From a checkpoint of a small transformer trained on Wikipedia.
Size: 14 layers, vocabulary 989, 6.62M parameters.
Architecture: biases, untied embeddings, attention and MLP in parallel.
Training: a variant of Muon for these matrices, 279M tokens, 9280 steps.
Each number is 200 + 30 x the weight over its row's rms, rounded and kept within 0 to 999. Layers, rows and columns count from 0. The size before them is the row's rms in percent of the matrix's.

# layer 9 attention key, 192x192, rms 0.0611, rows 154-190, columns 96-191
094,234,181,225,161,189,187,211,183,177,247,229,179,185,215,237,215,208,164,216,189,133,231,175,137,196,202,190,207,211,201,177,191,130,214,189,206,230,199,186,197,185,164,219,233,218,179,159,236,247,176,164,227,217,225,195,217,207,190,179,200,190,186,246,226,197,191,291,268,247,218,203,192,220,210,141,183,190,222,176,239,142,185,158,236,178,210,255,131,210,207,182,167,170,140,241,188
099,210,199,253,219,166,195,131,153,208,184,183,175,158,180,188,205,159,208,190,154,204,199,170,184,162,206,222,196,167,191,181,185,254,180,209,153,155,276,170,198,212,214,158,188,195,158,145,204,205,201,211,211,175,142,182,216,213,219,166,218,249,246,209,192,198,202,241,243,203,175,121,199,257,225,255,192,147,154,221,218,206,208,232,169,130,210,202,226,210,182,176,211,175,194,226,202
098,193,164,243,268,216,217,184,185,185,186,251,222,228,228,203,192,222,177,214,141,250,182,173,164,258,265,165,164,142,261,199,183,230,260,216,163,192,172,145,151,230,221,163,160,264,201,149,224,220,228,217,202,223,209,204,201,198,243,240,213,162,201,209,210,196,195,222,207,163,192,207,231,193,196,190,200,225,184,195,158,197,193,186,200,196,219,265,142,170,236,190,202,200,168,198,154
096,163,211,245,193,263,231,125,206,234,188,216,214,148,168,218,184,157,232,234,174,209,231,111,224,224,193,220,188,193,220,240,216,200,199,245,215,217,265,194,189,200,216,231,241,189,212,165,219,169,153,163,144,197,166,198,239,192,227,182,222,184,186,206,177,218,219,243,203,154,192,195,218,194,196,172,285,209,232,235,203,184,221,178,190,207,190,249,181,218,170,188,193,274,216,206,169
102,224,127,188,213,141,202,218,169,237,151,180,212,188,220,185,253,220,183,207,253,178,183,174,220,155,215,157,184,214,160,156,220,185,215,203,190,200,199,171,199,240,197,240,206,195,196,189,184,228,170,187,152,201,214,237,232,230,247,194,235,138,212,177,170,211,221,144,207,186,237,193,192,227,282,239,194,206,156,242,157,224,177,175,221,112,173,187,182,172,190,240,234,229,190,187,186
105,191,173,182,208,223,253,205,181,166,182,259,179,197,185,244,235,181,219,209,161,198,204,166,193,186,153,156,185,176,143,230,196,173,196,229,211,121,174,175,224,230,200,194,201,153,246,184,215,159,202,255,202,221,205,219,201,184,236,189,234,183,275,203,174,241,224,187,232,178,198,238,158,179,232,198,175,217,163,237,197,180,218,216,219,197,226,182,224,225,165,196,221,207,249,169,208
104,234,231,191,191,168,214,214,166,157,211,241,204,204,200,213,199,199,173,186,172,214,207,162,190,200,162,248,186,206,210,210,206,120,181,127,239,201,218,194,151,232,186,196,185,225,134,257,175,183,227,158,212,240,203,258,187,159,247,180,204,191,216,235,156,212,214,244,171,181,239,190,215,204,173,189,200,214,168,267,209,206,198,199,216,185,160,223,200,207,181,192,189,209,202,196,204
098,245,163,174,200,256,222,181,174,151,241,210,154,223,188,216,150,206,181,208,156,209,175,260,203,189,215,209,156,194,225,197,253,244,251,240,207,190,185,191,201,224,216,211,190,194,165,183,216,190,178,190,192,231,202,214,237,174,197,247,177,174,232,200,212,143,226,167,166,190,212,192,222,159,197,199,180,223,198,187,258,244,204,171,191,204,194,225,240,192,197,253,165,162,217,121,213
102,263,201,208,193,165,179,210,277,204,179,225,222,178,184,110,175,199,219,237,206,216,208,252,239,156,189,155,194,165,191,202,159,244,200,180,211,210,226,180,152,185,179,179,218,199,213,192,149,186,210,194,236,224,221,201,168,199,218,167,178,182,172,208,224,224,230,215,225,186,138,226,206,243,198,168,219,243,216,247,175,212,249,155,220,244,192,195,200,244,196,201,177,279,197,170,189
106,172,197,212,189,226,254,210,153,169,179,232,250,207,170,182,174,162,146,162,166,237,252,243,191,181,212,232,211,255,260,200,258,184,176,146,181,222,212,234,165,198,220,188,198,180,224,193,251,211,224,213,195,159,199,205,214,212,149,247,193,217,253,208,203,190,191,210,211,188,197,174,167,190,190,247,197,207,198,184,228,228,186,177,204,184,242,210,176,222,215,198,196,231,163,217,176
096,246,205,273,168,215,258,229,236,241,221,225,224,230,193,200,238,243,207,170,249,167,156,185,242,193,200,228,213,185,171,235,180,182,203,221,263,174,201,163,209,188,176,218,178,209,259,206,186,212,174,130,205,165,164,200,212,175,188,210,236,206,261,187,219,220,182,228,203,204,197,206,194,216,196,247,244,207,216,198,195,183,155,168,192,267,173,148,182,192,242,184,172,138,199,206,218
097,188,237,209,181,203,191,220,101,185,229,202,225,192,252,199,203,250,216,237,179,170,187,209,156,234,173,230,189,222,109,199,219,224,200,221,198,229,157,196,188,189,207,164,220,266,198,182,198,181,193,195,204,169,192,164,227,210,199,258,189,272,196,214,170,175,204,193,253,269,161,187,217,199,206,237,205,194,255,204,222,219,217,174,203,271,168,178,200,220,183,206,255,238,152,216,160
101,162,185,184,201,181,231,184,185,196,184,253,173,220,162,204,173,242,185,180,208,246,260,231,162,198,197,221,215,158,213,225,204,199,206,176,199,186,188,227,184,190,218,193,188,137,188,209,247,209,254,185,222,199,207,215,175,258,171,174,244,189,195,204,199,227,206,226,208,218,176,180,141,273,166,175,176,197,186,156,187,219,223,203,200,215,183,177,205,141,199,208,161,187,185,181,247
097,211,261,210,202,202,214,225,214,144,194,207,212,226,169,164,172,212,187,244,222,229,196,139,173,193,216,214,158,188,204,233,171,168,192,220,203,211,216,192,225,189,186,218,224,243,212,192,196,190,189,236,261,134,212,181,195,204,142,207,158,160,231,168,232,188,220,214,222,151,156,214,205,222,175,238,172,197,184,205,136,231,205,235,167,235,163,207,144,226,169,176,217,195,225,165,182
098,194,174,219,205,204,150,244,198,141,195,176,203,234,182,193,167,176,238,218,177,247,200,202,226,144,204,230,195,248,185,228,167,170,160,189,150,256,219,173,212,198,186,207,176,260,131,187,179,246,233,189,251,201,189,169,212,228,194,216,224,189,260,182,186,195,169,153,215,201,218,181,204,197,201,206,174,104,214,157,169,200,186,197,204,230,152,266,214,175,192,220,220,209,188,186,188
105,210,258,240,157,187,237,183,171,185,203,253,224,186,135,182,254,196,236,227,234,177,250,144,218,197,242,169,209,189,237,215,179,128,253,186,172,214,213,175,185,166,172,168,218,204,199,259,195,193,230,242,158,196,131,186,185,211,175,212,165,187,175,225,145,154,220,231,191,212,203,238,181,191,209,173,173,221,196,178,185,191,216,165,215,200,129,231,249,207,152,223,166,200,194,179,230
104,172,156,193,205,200,152,252,164,220,138,159,224,156,264,221,267,228,179,232,203,267,202,192,187,226,209,194,241,198,177,209,232,225,178,250,167,226,187,220,187,208,157,243,236,198,224,166,191,196,230,234,248,261,195,187,242,198,207,208,179,161,190,207,218,177,237,212,187,194,159,209,223,217,185,169,202,201,205,190,193,242,198,255,203,217,182,155,229,218,199,170,216,184,141,163,157
104,169,210,251,196,264,183,229,203,192,184,254,166,220,155,263,209,215,211,191,185,200,172,187,213,235,231,188,182,185,201,151,214,169,176,209,202,203,153,264,211,254,208,160,175,182,169,202,208,187,204,167,187,177,214,191,176,223,189,187,189,268,191,181,169,218,229,219,214,201,171,239,248,275,233,210,249,221,204,137,164,192,213,187,216,244,193,241,175,200,141,206,198,139,169,219,227
100,168,148,205,201,210,171,212,202,232,135,223,202,282,230,219,219,183,191,183,134,106,226,212,258,196,200,175,173,165,200,205,228,192,201,203,212,204,239,177,270,217,185,190,195,262,181,147,226,199,197,210,181,201,213,204,187,164,199,190,162,190,130,227,210,227,204,181,156,193,194,221,246,246,203,190,145,157,187,214,223,211,231,181,248,261,174,188,213,205,156,186,183,180,189,153,218
095,209,221,204,193,247,197,128,199,220,216,201,180,223,216,260,217,167,180,202,215,231,213,203,211,194,167,196,213,228,210,146,222,182,240,168,242,211,227,175,167,239,179,241,188,187,177,200,215,191,208,199,245,180,227,240,201,177,202,172,209,180,181,185,222,172,233,227,208,223,215,232,185,187,199,251,175,183,154,149,213,217,210,215,203,221,200,181,157,211,182,173,198,209,155,211,143
101,197,206,261,261,196,197,158,228,201,110,218,192,176,204,196,213,244,221,210,221,176,200,268,188,243,258,208,202,240,179,195,212,222,195,180,225,178,213,176,204,140,184,208,216,231,228,219,154,170,194,134,218,203,203,190,220,211,196,206,152,185,191,194,214,221,188,180,173,191,199,177,220,238,93,139,149,227,233,221,180,167,196,230,217,180,254,205,216,200,211,223,218,157,195,240,190
101,212,181,203,249,170,191,232,237,201,209,207,236,172,195,140,196,204,147,218,188,208,184,139,203,209,203,190,171,186,228,181,165,198,205,168,173,167,158,195,201,173,159,154,186,212,252,232,207,204,188,194,237,231,231,226,174,227,191,228,103,240,258,170,188,132,217,167,175,134,185,157,181,225,212,251,182,212,255,181,171,213,177,205,223,190,181,244,199,206,213,197,185,251,172,207,181
098,156,157,215,228,203,190,193,213,188,204,167,203,247,266,229,154,222,196,206,181,224,196,216,187,194,249,217,261,207,189,200,166,120,216,177,146,201,215,163,208,194,193,227,246,139,264,151,220,196,246,199,175,200,195,147,204,201,218,207,180,212,192,240,197,152,204,190,208,181,203,213,160,174,227,197,230,210,186,204,190,205,208,191,251,245,172,221,185,213,198,155,240,200,176,189,216
100,213,203,172,219,224,182,191,194,188,178,214,210,245,220,169,210,240,195,218,230,194,170,157,215,241,217,194,251,193,237,200,225,155,177,166,244,189,220,237,237,220,215,210,131,185,205,224,179,233,159,167,202,252,199,141,187,190,155,163,199,151,170,206,198,238,200,221,249,209,215,198,140,153,159,224,211,221,173,108,226,202,223,162,171,210,201,216,206,228,191,220,258,230,229,183,160
095,214,242,216,249,152,155,243,193,228,169,205,182,236,208,157,216,180,250,153,211,249,176,207,237,193,205,169,227,226,188,236,226,215,187,141,208,273,164,171,201,190,202,197,197,159,192,197,229,200,159,166,201,156,197,189,223,135,152,110,132,145,231,263,213,218,155,177,200,215,186,227,241,201,163,207,218,225,135,171,161,244,209,173,154,179,158,207,188,203,191,235,206,179,195,228,245
099,194,182,234,154,174,142,210,227,194,175,169,205,239,188,181,215,261,172,216,212,235,172,151,173,226,166,175,221,195,211,155,220,213,237,164,188,203,221,221,233,230,186,128,225,199,266,158,195,211,203,212,181,257,177,212,263,247,165,185,192,241,164,240,210,185,174,226,218,191,208,229,174,212,161,196,159,188,195,190,206,172,187,191,215,225,220,216,153,156,212,163,145,184,221,192,236
100,212,213,271,135,173,221,207,161,205,221,205,197,270,193,202,226,231,201,158,184,226,233,227,184,201,229,172,209,219,158,214,202,154,201,215,202,210,238,211,205,159,153,211,181,222,143,183,194,131,211,194,192,213,238,275,160,228,254,239,193,218,209,168,216,218,222,207,190,213,235,158,207,122,187,152,190,209,233,201,169,263,142,193,190,232,187,174,203,183,227,200,199,199,212,233,154
101,185,181,143,208,198,186,165,231,161,182,228,197,190,180,198,164,216,206,201,215,181,230,203,234,212,214,200,186,192,139,210,200,185,212,220,231,212,197,169,171,156,204,166,218,226,167,138,127,167,207,221,208,243,209,237,204,193,208,181,267,216,124,224,240,147,186,267,176,222,221,186,209,215,208,230,221,200,166,209,188,228,175,187,211,221,205,169,187,234,202,154,215,165,228,218,211
103,208,210,243,211,240,187,260,169,177,185,170,142,237,158,203,198,173,206,210,131,183,223,265,226,145,195,202,190,207,197,137,183,151,183,192,232,203,202,230,160,229,202,198,217,188,215,188,187,165,188,148,124,212,247,211,169,183,203,179,190,196,228,185,169,132,175,156,203,199,195,229,193,208,216,221,225,221,159,179,216,206,208,225,167,230,138,203,194,188,203,173,234,223,205,205,181
106,253,218,167,176,186,196,191,194,184,189,188,172,194,219,207,229,215,224,177,162,170,214,276,233,212,180,211,229,174,217,223,224,178,245,192,164,176,197,252,132,177,196,215,184,219,159,199,181,187,186,260,198,202,161,212,166,218,210,182,174,198,233,186,204,200,185,244,246,237,224,169,166,173,185,236,196,259,217,205,151,232,164,221,221,229,173,187,155,210,212,178,234,210,205,152,200
100,186,194,158,215,201,225,254,178,207,167,239,186,196,178,192,170,228,203,216,212,194,146,241,205,194,180,238,199,164,199,246,167,182,187,235,211,202,209,169,235,158,155,193,184,160,202,160,195,149,220,179,168,205,246,180,177,250,208,180,149,176,214,217,224,203,240,205,183,195,220,236,223,213,153,197,205,191,199,172,202,171,204,183,199,197,172,197,185,231,278,238,253,193,203,253,192
104,183,210,165,169,224,197,224,247,206,160,178,196,150,229,189,128,202,241,211,210,114,122,140,244,218,198,193,206,235,192,188,169,205,180,212,131,256,196,227,159,259,223,218,210,181,194,240,254,195,161,203,204,206,176,217,171,215,186,228,202,208,218,198,113,163,214,220,188,173,193,145,177,174,188,195,181,182,219,227,212,167,153,192,209,232,207,195,230,259,217,193,205,186,197,177,175
102,189,182,222,222,222,203,237,128,235,184,210,183,247,172,209,164,177,184,223,183,164,234,186,241,226,196,225,181,153,209,226,234,236,185,172,157,193,237,251,274,225,239,213,226,219,224,164,188,176,243,204,229,179,202,248,238,208,225,256,192,165,229,231,257,231,247,190,131,226,179,161,197,157,227,141,212,204,177,163,140,211,224,187,175,233,142,211,163,235,137,200,218,182,218,210,196
096,190,213,220,168,226,182,199,180,223,186,218,138,208,218,190,202,258,208,236,259,169,178,219,130,216,172,222,246,131,205,127,235,242,239,203,189,191,204,196,234,225,186,261,189,215,217,195,180,214,179,219,183,182,208,177,178,199,229,212,198,202,240,217,197,267,156,171,193,171,192,208,161,183,224,255,226,176,214,178,218,191,116,143,163,228,191,188,215,237,186,214,186,192,204,212,199
097,207,138,196,279,217,198,146,178,114,244,219,196,194,142,237,214,220,153,210,186,177,188,214,179,190,140,237,226,175,224,200,212,218,182,163,193,240,239,239,201,159,174,193,187,213,202,203,275,218,203,223,192,217,172,140,217,210,181,220,211,240,170,208,197,212,166,221,240,245,171,168,238,172,213,142,200,216,211,221,188,220,150,213,196,195,213,219,213,145,231,221,173,242,205,202,194
102,190,195,183,142,176,238,174,138,243,187,142,234,161,193,202,227,186,245,220,226,197,214,170,156,184,262,217,245,196,195,220,233,218,210,215,158,230,196,242,164,240,196,169,192,192,200,206,143,149,230,181,274,137,238,146,190,176,227,165,189,203,235,223,250,146,205,216,194,212,226,190,179,212,184,215,229,182,131,203,220,166,251,202,212,256,236,192,230,196,176,239,195,214,193,113,228
096,229,224,195,218,213,250,181,173,206,187,218,220,169,207,192,238,198,239,176,191,229,166,197,238,161,186,188,171,150,239,136,178,205,206,208,236,224,170,225,204,201,208,240,219,240,145,190,144,233,225,184,216,243,173,199,216,179,195,237,183,177,183,166,197,167,200,222,167,193,228,251,168,165,211,239,170,223,204,154,152,190,160,210,196,185,227,222,208,192,214,204,210,204,141,161,196
# layer 9 attention query, 192x192, rms 0.0603, rows 155-190, columns 96-191
104,203,122,256,202,196,188,237,208,204,189,222,149,156,211,178,186,198,139,195,197,192,250,203,191,197,197,160,190,172,262,201,158,168,215,215,229,198,229,147,194,244,258,203,200,218,162,225,196,172,151,177,181,257,238,201,160,213,212,230,205,212,216,179,203,177,188,183,203,181,207,172,224,219,253,178,153,198,175,183,243,206,202,167,239,231,140,196,185,220,154,244,171,186,240,217,218
100,258,217,275,186,168,186,162,230,163,195,224,197,209,215,168,143,200,159,205,219,206,215,189,176,206,147,175,157,185,223,184,186,204,150,204,203,160,178,199,169,164,134,191,199,238,243,183,175,202,169,221,177,174,167,234,201,247,232,145,227,181,210,207,240,180,223,223,169,246,179,195,241,166,166,178,208,211,192,210,161,147,165,188,243,201,227,178,161,218,189,170,208,177,221,202,210
103,194,166,175,137,192,210,216,226,194,199,186,168,191,228,202,199,234,248,283,190,226,192,229,214,222,194,210,157,224,172,195,202,137,237,225,196,251,163,241,198,270,193,199,203,166,180,186,184,258,159,183,192,213,222,162,206,207,173,221,180,248,237,213,232,228,177,258,197,202,233,249,226,214,226,202,176,248,159,168,189,217,152,219,190,236,158,143,186,207,169,170,187,131,243,171,265
106,225,182,235,208,200,162,143,209,210,161,172,182,214,240,202,168,264,262,187,174,145,217,218,163,223,181,199,242,166,151,201,191,221,173,201,208,133,210,175,232,182,205,252,238,173,198,243,229,217,222,142,242,189,201,210,165,205,220,156,156,222,184,164,192,210,205,228,188,174,229,204,222,258,232,174,219,209,144,149,231,194,208,190,208,217,217,174,213,197,201,206,177,241,212,229,247
110,215,204,159,202,177,153,210,193,171,168,178,173,159,201,219,205,182,204,234,189,123,225,200,190,182,198,228,170,212,194,175,156,234,242,221,210,175,221,199,189,189,182,218,172,206,216,215,186,160,198,176,201,205,173,192,188,218,218,164,242,241,194,195,161,266,165,188,182,154,169,193,198,231,196,151,222,196,223,257,168,218,167,257,189,267,197,135,176,208,177,181,287,205,244,191,216
107,214,194,263,200,235,212,225,159,154,178,212,207,198,199,211,232,200,230,198,204,245,225,247,218,235,206,192,237,223,184,187,196,185,176,182,216,185,210,153,185,262,113,201,235,201,160,185,222,220,187,156,230,180,204,226,190,230,200,205,239,175,175,226,218,212,197,191,236,217,274,163,160,174,137,170,221,205,192,207,172,161,188,173,174,209,250,193,188,187,121,179,186,143,212,193,205
103,123,224,244,176,213,216,197,154,214,216,218,212,223,188,198,208,172,228,225,172,129,154,153,194,195,145,245,171,195,153,225,215,217,183,254,204,191,194,187,219,214,174,212,202,204,170,251,163,238,190,146,188,155,226,195,217,197,244,252,210,193,216,157,210,221,175,181,191,162,222,241,177,136,181,158,268,177,219,163,239,202,236,188,169,232,246,161,233,212,199,215,196,231,225,162,173
104,184,218,201,186,176,233,236,202,201,198,212,217,162,196,209,200,208,202,203,177,184,206,201,179,188,176,193,175,224,226,239,211,159,187,150,173,225,194,205,188,168,236,182,207,175,189,132,223,218,251,234,210,256,191,169,185,251,194,261,227,195,176,145,213,181,205,185,198,231,190,225,195,251,169,229,205,238,201,225,214,195,186,215,223,218,244,146,200,221,168,181,153,255,197,144,255
110,197,203,220,237,154,262,185,189,204,179,150,196,191,174,143,175,233,214,204,211,232,124,176,196,183,197,156,205,193,225,182,219,178,252,212,223,201,202,247,216,184,163,224,206,203,211,250,234,221,234,180,188,208,201,183,242,174,189,223,189,216,140,195,153,204,192,159,204,203,206,176,221,181,213,165,189,206,249,190,223,191,221,252,174,240,249,206,202,167,121,184,199,135,221,188,214
093,185,240,234,256,168,136,257,210,205,192,220,204,160,269,233,233,234,196,170,188,221,193,178,167,207,202,209,251,182,177,205,179,175,190,210,174,198,177,164,216,171,210,145,282,155,206,214,225,161,201,168,179,176,177,144,198,188,160,200,239,216,197,154,234,166,240,172,235,219,225,215,231,181,197,157,198,241,182,220,193,226,235,199,142,181,204,239,226,195,195,213,207,222,146,216,140
101,173,178,211,141,212,198,182,233,218,170,223,167,175,223,192,226,184,154,173,202,237,171,168,207,182,262,195,193,204,185,198,202,152,221,219,194,240,259,187,178,218,187,167,181,183,178,147,246,219,180,189,192,182,201,234,245,157,229,214,220,245,235,225,156,178,233,264,189,193,171,208,185,232,135,175,137,207,193,257,185,138,177,248,194,213,209,188,201,224,257,184,172,273,196,182,257
099,181,158,214,203,142,181,233,142,233,203,237,195,232,164,170,179,242,211,220,199,177,215,186,226,211,151,156,187,210,186,205,224,183,208,236,166,212,218,185,197,193,187,224,144,215,183,201,223,207,171,199,234,189,211,197,196,186,190,167,175,170,180,195,243,262,176,167,195,204,162,185,202,192,148,200,210,134,179,177,228,228,218,208,246,250,213,181,198,195,209,212,218,215,187,206,158
101,195,197,205,189,170,175,216,195,245,224,179,182,234,230,175,217,220,164,157,214,117,210,190,212,197,188,205,212,210,251,209,225,204,220,123,240,188,182,235,218,255,155,188,201,193,184,220,228,181,222,231,194,224,146,207,241,225,201,103,156,228,194,231,206,143,223,215,227,175,165,210,193,219,224,199,154,177,173,249,226,228,226,208,231,181,220,204,183,288,160,235,221,208,183,198,229
103,251,221,222,142,187,198,209,239,137,216,176,204,202,238,221,179,182,200,177,159,191,198,196,217,214,219,230,194,200,231,219,175,177,233,184,249,165,265,154,177,196,198,144,187,213,215,177,197,202,213,192,225,189,248,195,210,172,252,169,215,151,221,180,215,214,209,182,177,213,226,201,133,169,230,182,182,241,214,165,182,202,204,199,205,141,195,275,207,201,224,181,218,165,173,178,192
106,208,198,239,189,152,187,169,199,139,210,239,208,182,232,125,229,164,216,170,249,169,153,238,194,193,249,167,213,263,179,183,187,186,205,245,204,202,180,303,184,161,177,205,202,212,226,256,241,192,125,199,235,192,194,235,187,220,179,218,204,149,231,164,217,171,170,185,170,187,185,186,149,202,204,250,185,151,217,183,211,206,223,234,206,181,175,224,186,192,189,184,218,184,190,222,213
108,217,139,191,170,195,168,197,199,180,180,168,217,179,214,212,155,183,190,182,254,149,184,239,154,197,203,200,237,200,179,246,176,203,196,224,168,248,200,121,164,180,171,196,198,227,243,164,171,264,203,217,231,207,200,199,196,233,191,152,157,216,178,200,172,177,171,267,232,231,158,235,150,188,194,218,199,228,201,166,181,224,184,196,274,174,259,168,217,212,225,268,221,188,210,208,208
106,196,205,168,181,191,216,186,221,172,168,245,173,155,162,200,211,249,199,194,281,176,172,197,188,193,208,141,200,216,218,217,185,226,232,184,126,198,187,180,189,233,233,204,154,165,181,180,208,225,184,224,163,170,190,224,201,204,272,173,185,217,182,195,220,193,233,236,226,190,257,190,205,228,212,223,188,206,137,213,255,202,175,198,241,235,126,207,190,167,172,223,195,195,150,208,179
098,223,186,177,180,210,142,147,178,193,151,248,234,207,190,277,179,178,235,166,231,206,181,249,227,153,163,169,180,218,185,229,231,173,166,236,172,166,256,241,169,193,172,202,178,167,211,204,160,185,162,199,213,151,187,182,189,190,206,161,207,196,290,178,169,216,221,197,216,139,195,189,263,217,139,239,238,208,220,223,192,212,164,232,238,112,229,182,197,203,251,252,200,220,205,221,181
101,202,174,228,233,187,253,152,138,241,174,167,218,189,239,198,186,179,196,245,253,215,213,185,250,221,160,197,160,232,155,252,233,300,212,199,214,200,225,194,142,159,203,198,165,223,165,206,215,224,167,195,246,167,232,207,218,210,178,150,239,215,241,172,234,150,147,178,173,240,212,208,249,214,196,156,200,158,213,188,201,228,177,177,178,179,167,205,159,210,173,222,210,217,228,184,236
102,245,275,229,191,184,217,176,212,176,214,229,197,203,171,194,178,196,184,183,158,174,197,255,172,183,195,174,187,200,228,204,261,189,183,211,183,198,227,187,250,144,183,140,224,186,204,263,195,209,214,220,231,156,241,193,196,197,197,215,195,160,224,214,160,224,238,220,190,202,186,186,148,227,218,201,176,164,169,276,172,178,148,200,218,196,222,191,166,193,268,172,173,210,206,234,195
102,224,216,203,252,203,253,164,191,217,248,180,184,193,221,163,155,166,226,218,204,195,185,183,247,207,193,217,174,192,204,248,172,228,195,164,150,173,236,237,190,246,207,196,178,153,181,168,212,199,200,191,171,189,188,223,222,219,183,213,147,199,172,194,184,177,242,186,170,201,179,151,216,273,201,223,218,198,245,165,176,170,204,208,201,254,135,184,216,152,236,200,191,159,205,181,230
105,152,202,229,204,207,205,215,249,163,196,221,192,251,157,234,211,210,200,223,184,269,184,191,143,227,162,164,164,195,207,198,187,216,233,201,179,199,190,193,181,165,188,217,222,170,233,244,221,158,213,233,224,194,155,195,186,256,242,203,168,151,187,241,178,176,216,231,189,235,205,257,197,194,246,163,241,223,238,184,144,183,206,254,203,172,206,191,190,194,199,226,161,197,201,146,187
106,228,247,213,181,222,256,234,228,227,197,227,175,247,171,214,169,140,198,227,156,206,189,109,185,209,190,235,178,179,205,234,197,192,172,185,194,178,253,216,114,200,260,185,174,137,239,156,175,178,232,241,235,222,180,226,214,232,195,159,189,167,178,160,242,178,211,194,265,207,226,170,186,160,194,168,187,228,211,206,174,224,168,246,175,236,210,180,261,209,203,191,230,208,197,230,196
103,175,208,256,189,188,204,236,163,173,194,152,223,188,229,194,186,157,191,192,189,229,161,211,232,210,184,166,182,190,183,218,209,217,169,229,177,160,188,169,260,303,195,225,223,173,202,166,230,159,199,191,210,192,193,205,196,199,237,187,236,166,173,194,172,186,277,183,157,280,219,235,169,243,272,248,215,206,232,225,215,173,200,235,241,166,136,194,205,203,175,158,273,212,235,201,154
103,259,219,158,236,185,198,201,198,223,203,218,179,218,196,238,200,237,224,210,187,196,178,188,216,149,227,166,199,182,203,217,216,211,211,262,217,215,201,184,180,186,174,232,212,200,227,158,187,169,200,165,208,204,160,149,207,229,222,201,141,263,200,174,140,152,235,153,192,193,199,177,226,181,218,181,219,239,223,183,277,274,186,229,226,223,212,233,213,207,264,204,178,163,157,210,232
098,237,215,204,227,186,216,145,127,183,193,108,220,245,184,209,163,246,243,211,204,198,220,220,198,224,204,194,170,239,145,171,189,198,171,186,177,177,221,186,204,272,192,200,178,231,214,196,193,199,252,187,185,235,260,203,204,174,246,195,202,238,202,166,236,143,210,221,156,175,138,189,198,153,244,173,190,175,177,224,227,190,214,212,234,250,254,249,203,175,203,227,221,192,166,185,220
097,207,136,249,207,203,160,225,164,203,219,202,197,228,149,159,225,215,189,148,200,184,201,221,179,204,158,159,180,190,169,220,200,153,207,260,195,213,197,176,251,219,243,167,239,157,207,213,183,192,215,209,174,200,238,180,194,206,152,203,151,204,220,201,170,188,237,257,201,150,186,209,205,220,183,232,209,180,231,190,148,226,154,232,213,210,239,185,206,241,258,213,228,244,165,206,184
105,165,225,201,157,175,211,164,183,233,189,212,159,232,186,165,232,262,184,191,231,234,192,214,149,195,228,246,225,203,180,169,210,203,239,179,197,124,178,155,199,181,230,217,116,207,217,165,228,203,251,179,163,180,141,198,159,260,218,187,200,222,189,204,199,161,233,211,219,204,256,236,213,245,186,175,195,224,187,185,248,231,193,196,279,247,182,166,226,178,184,215,262,195,171,226,236
111,243,167,239,212,232,131,173,159,209,163,246,195,196,121,195,276,193,218,161,156,187,165,152,187,265,208,188,213,209,172,221,264,199,205,151,201,182,164,235,203,202,259,206,178,237,244,152,243,195,193,194,177,209,184,161,242,190,208,219,195,187,213,164,243,191,182,226,214,222,186,219,214,244,210,221,224,185,197,197,184,184,210,205,205,111,225,221,208,197,205,207,205,170,209,208,193
105,228,245,255,186,213,210,179,181,223,228,178,204,259,160,231,246,176,161,201,197,203,213,191,191,197,206,169,190,195,163,226,208,211,248,229,141,151,206,183,259,190,163,230,220,219,233,212,242,226,204,185,236,284,174,110,230,219,222,195,177,199,191,245,190,205,236,256,182,208,212,250,230,184,171,190,221,151,203,232,201,162,221,252,235,250,169,205,194,171,225,207,185,185,146,218,166
114,207,271,215,197,246,190,193,226,218,182,202,222,143,145,238,243,289,185,226,185,144,214,138,208,192,180,190,265,181,173,135,199,175,225,219,184,181,173,241,163,161,228,194,160,192,225,190,186,221,210,188,200,163,200,191,168,274,214,183,218,139,214,219,227,175,188,243,221,203,197,206,180,146,166,211,150,217,246,209,156,254,219,159,148,181,201,136,203,180,242,206,205,218,173,213,239
103,244,156,209,197,186,243,208,205,173,174,213,214,193,245,193,213,195,148,178,175,220,157,246,200,194,184,177,196,192,210,197,173,191,222,161,189,211,200,251,162,238,151,164,161,223,223,203,168,223,197,268,208,140,235,191,274,208,223,204,206,221,208,166,166,209,246,187,233,154,186,240,182,211,175,203,171,191,162,207,190,254,196,204,227,179,174,170,250,195,213,207,222,208,199,150,166
098,152,163,204,208,213,200,191,202,249,189,236,214,176,159,169,193,250,202,235,201,208,205,162,156,178,209,189,234,211,181,192,187,195,189,161,226,202,231,155,147,126,212,223,197,207,210,190,196,182,178,249,240,199,171,189,247,193,235,169,232,186,208,196,252,246,182,198,247,166,222,155,147,171,197,273,210,148,164,238,185,145,138,214,216,215,165,175,179,217,227,181,223,201,211,197,152
100,177,229,201,181,234,167,202,252,255,219,203,246,195,170,185,204,186,170,195,181,233,191,148,228,222,147,225,256,219,215,250,205,144,174,184,218,113,220,165,181,247,186,215,223,160,202,198,228,249,156,136,162,193,209,218,238,189,204,239,237,235,193,177,221,184,176,167,214,200,166,164,191,198,234,153,219,211,219,190,194,193,270,197,200,214,203,218,219,168,237,256,148,214,176,189,164
098,161,190,195,258,229,201,189,224,190,194,220,232,174,243,139,215,214,178,233,241,212,184,177,223,209,232,209,201,223,221,162,171,225,250,218,183,228,252,203,193,234,201,208,174,218,192,199,200,186,186,195,203,213,258,190,218,188,240,175,176,185,197,116,209,190,206,212,191,178,231,249,173,190,230,185,179,214,220,203,163,202,199,180,188,202,171,268,184,212,168,192,217,125,258,191,197
105,236,209,264,163,188,176,138,235,253,228,214,183,198,213,215,166,173,205,196,212,195,171,179,199,206,158,222,217,204,218,191,214,236,126,232,226,215,168,210,181,194,204,225,211,218,168,190,176,236,193,190,197,179,237,307,196,182,191,169,226,154,197,195,210,200,174,192,192,175,201,203,190,235,157,172,181,169,171,154,228,207,182,225,168,290,223,177,251,188,258,166,199,164,214,164,192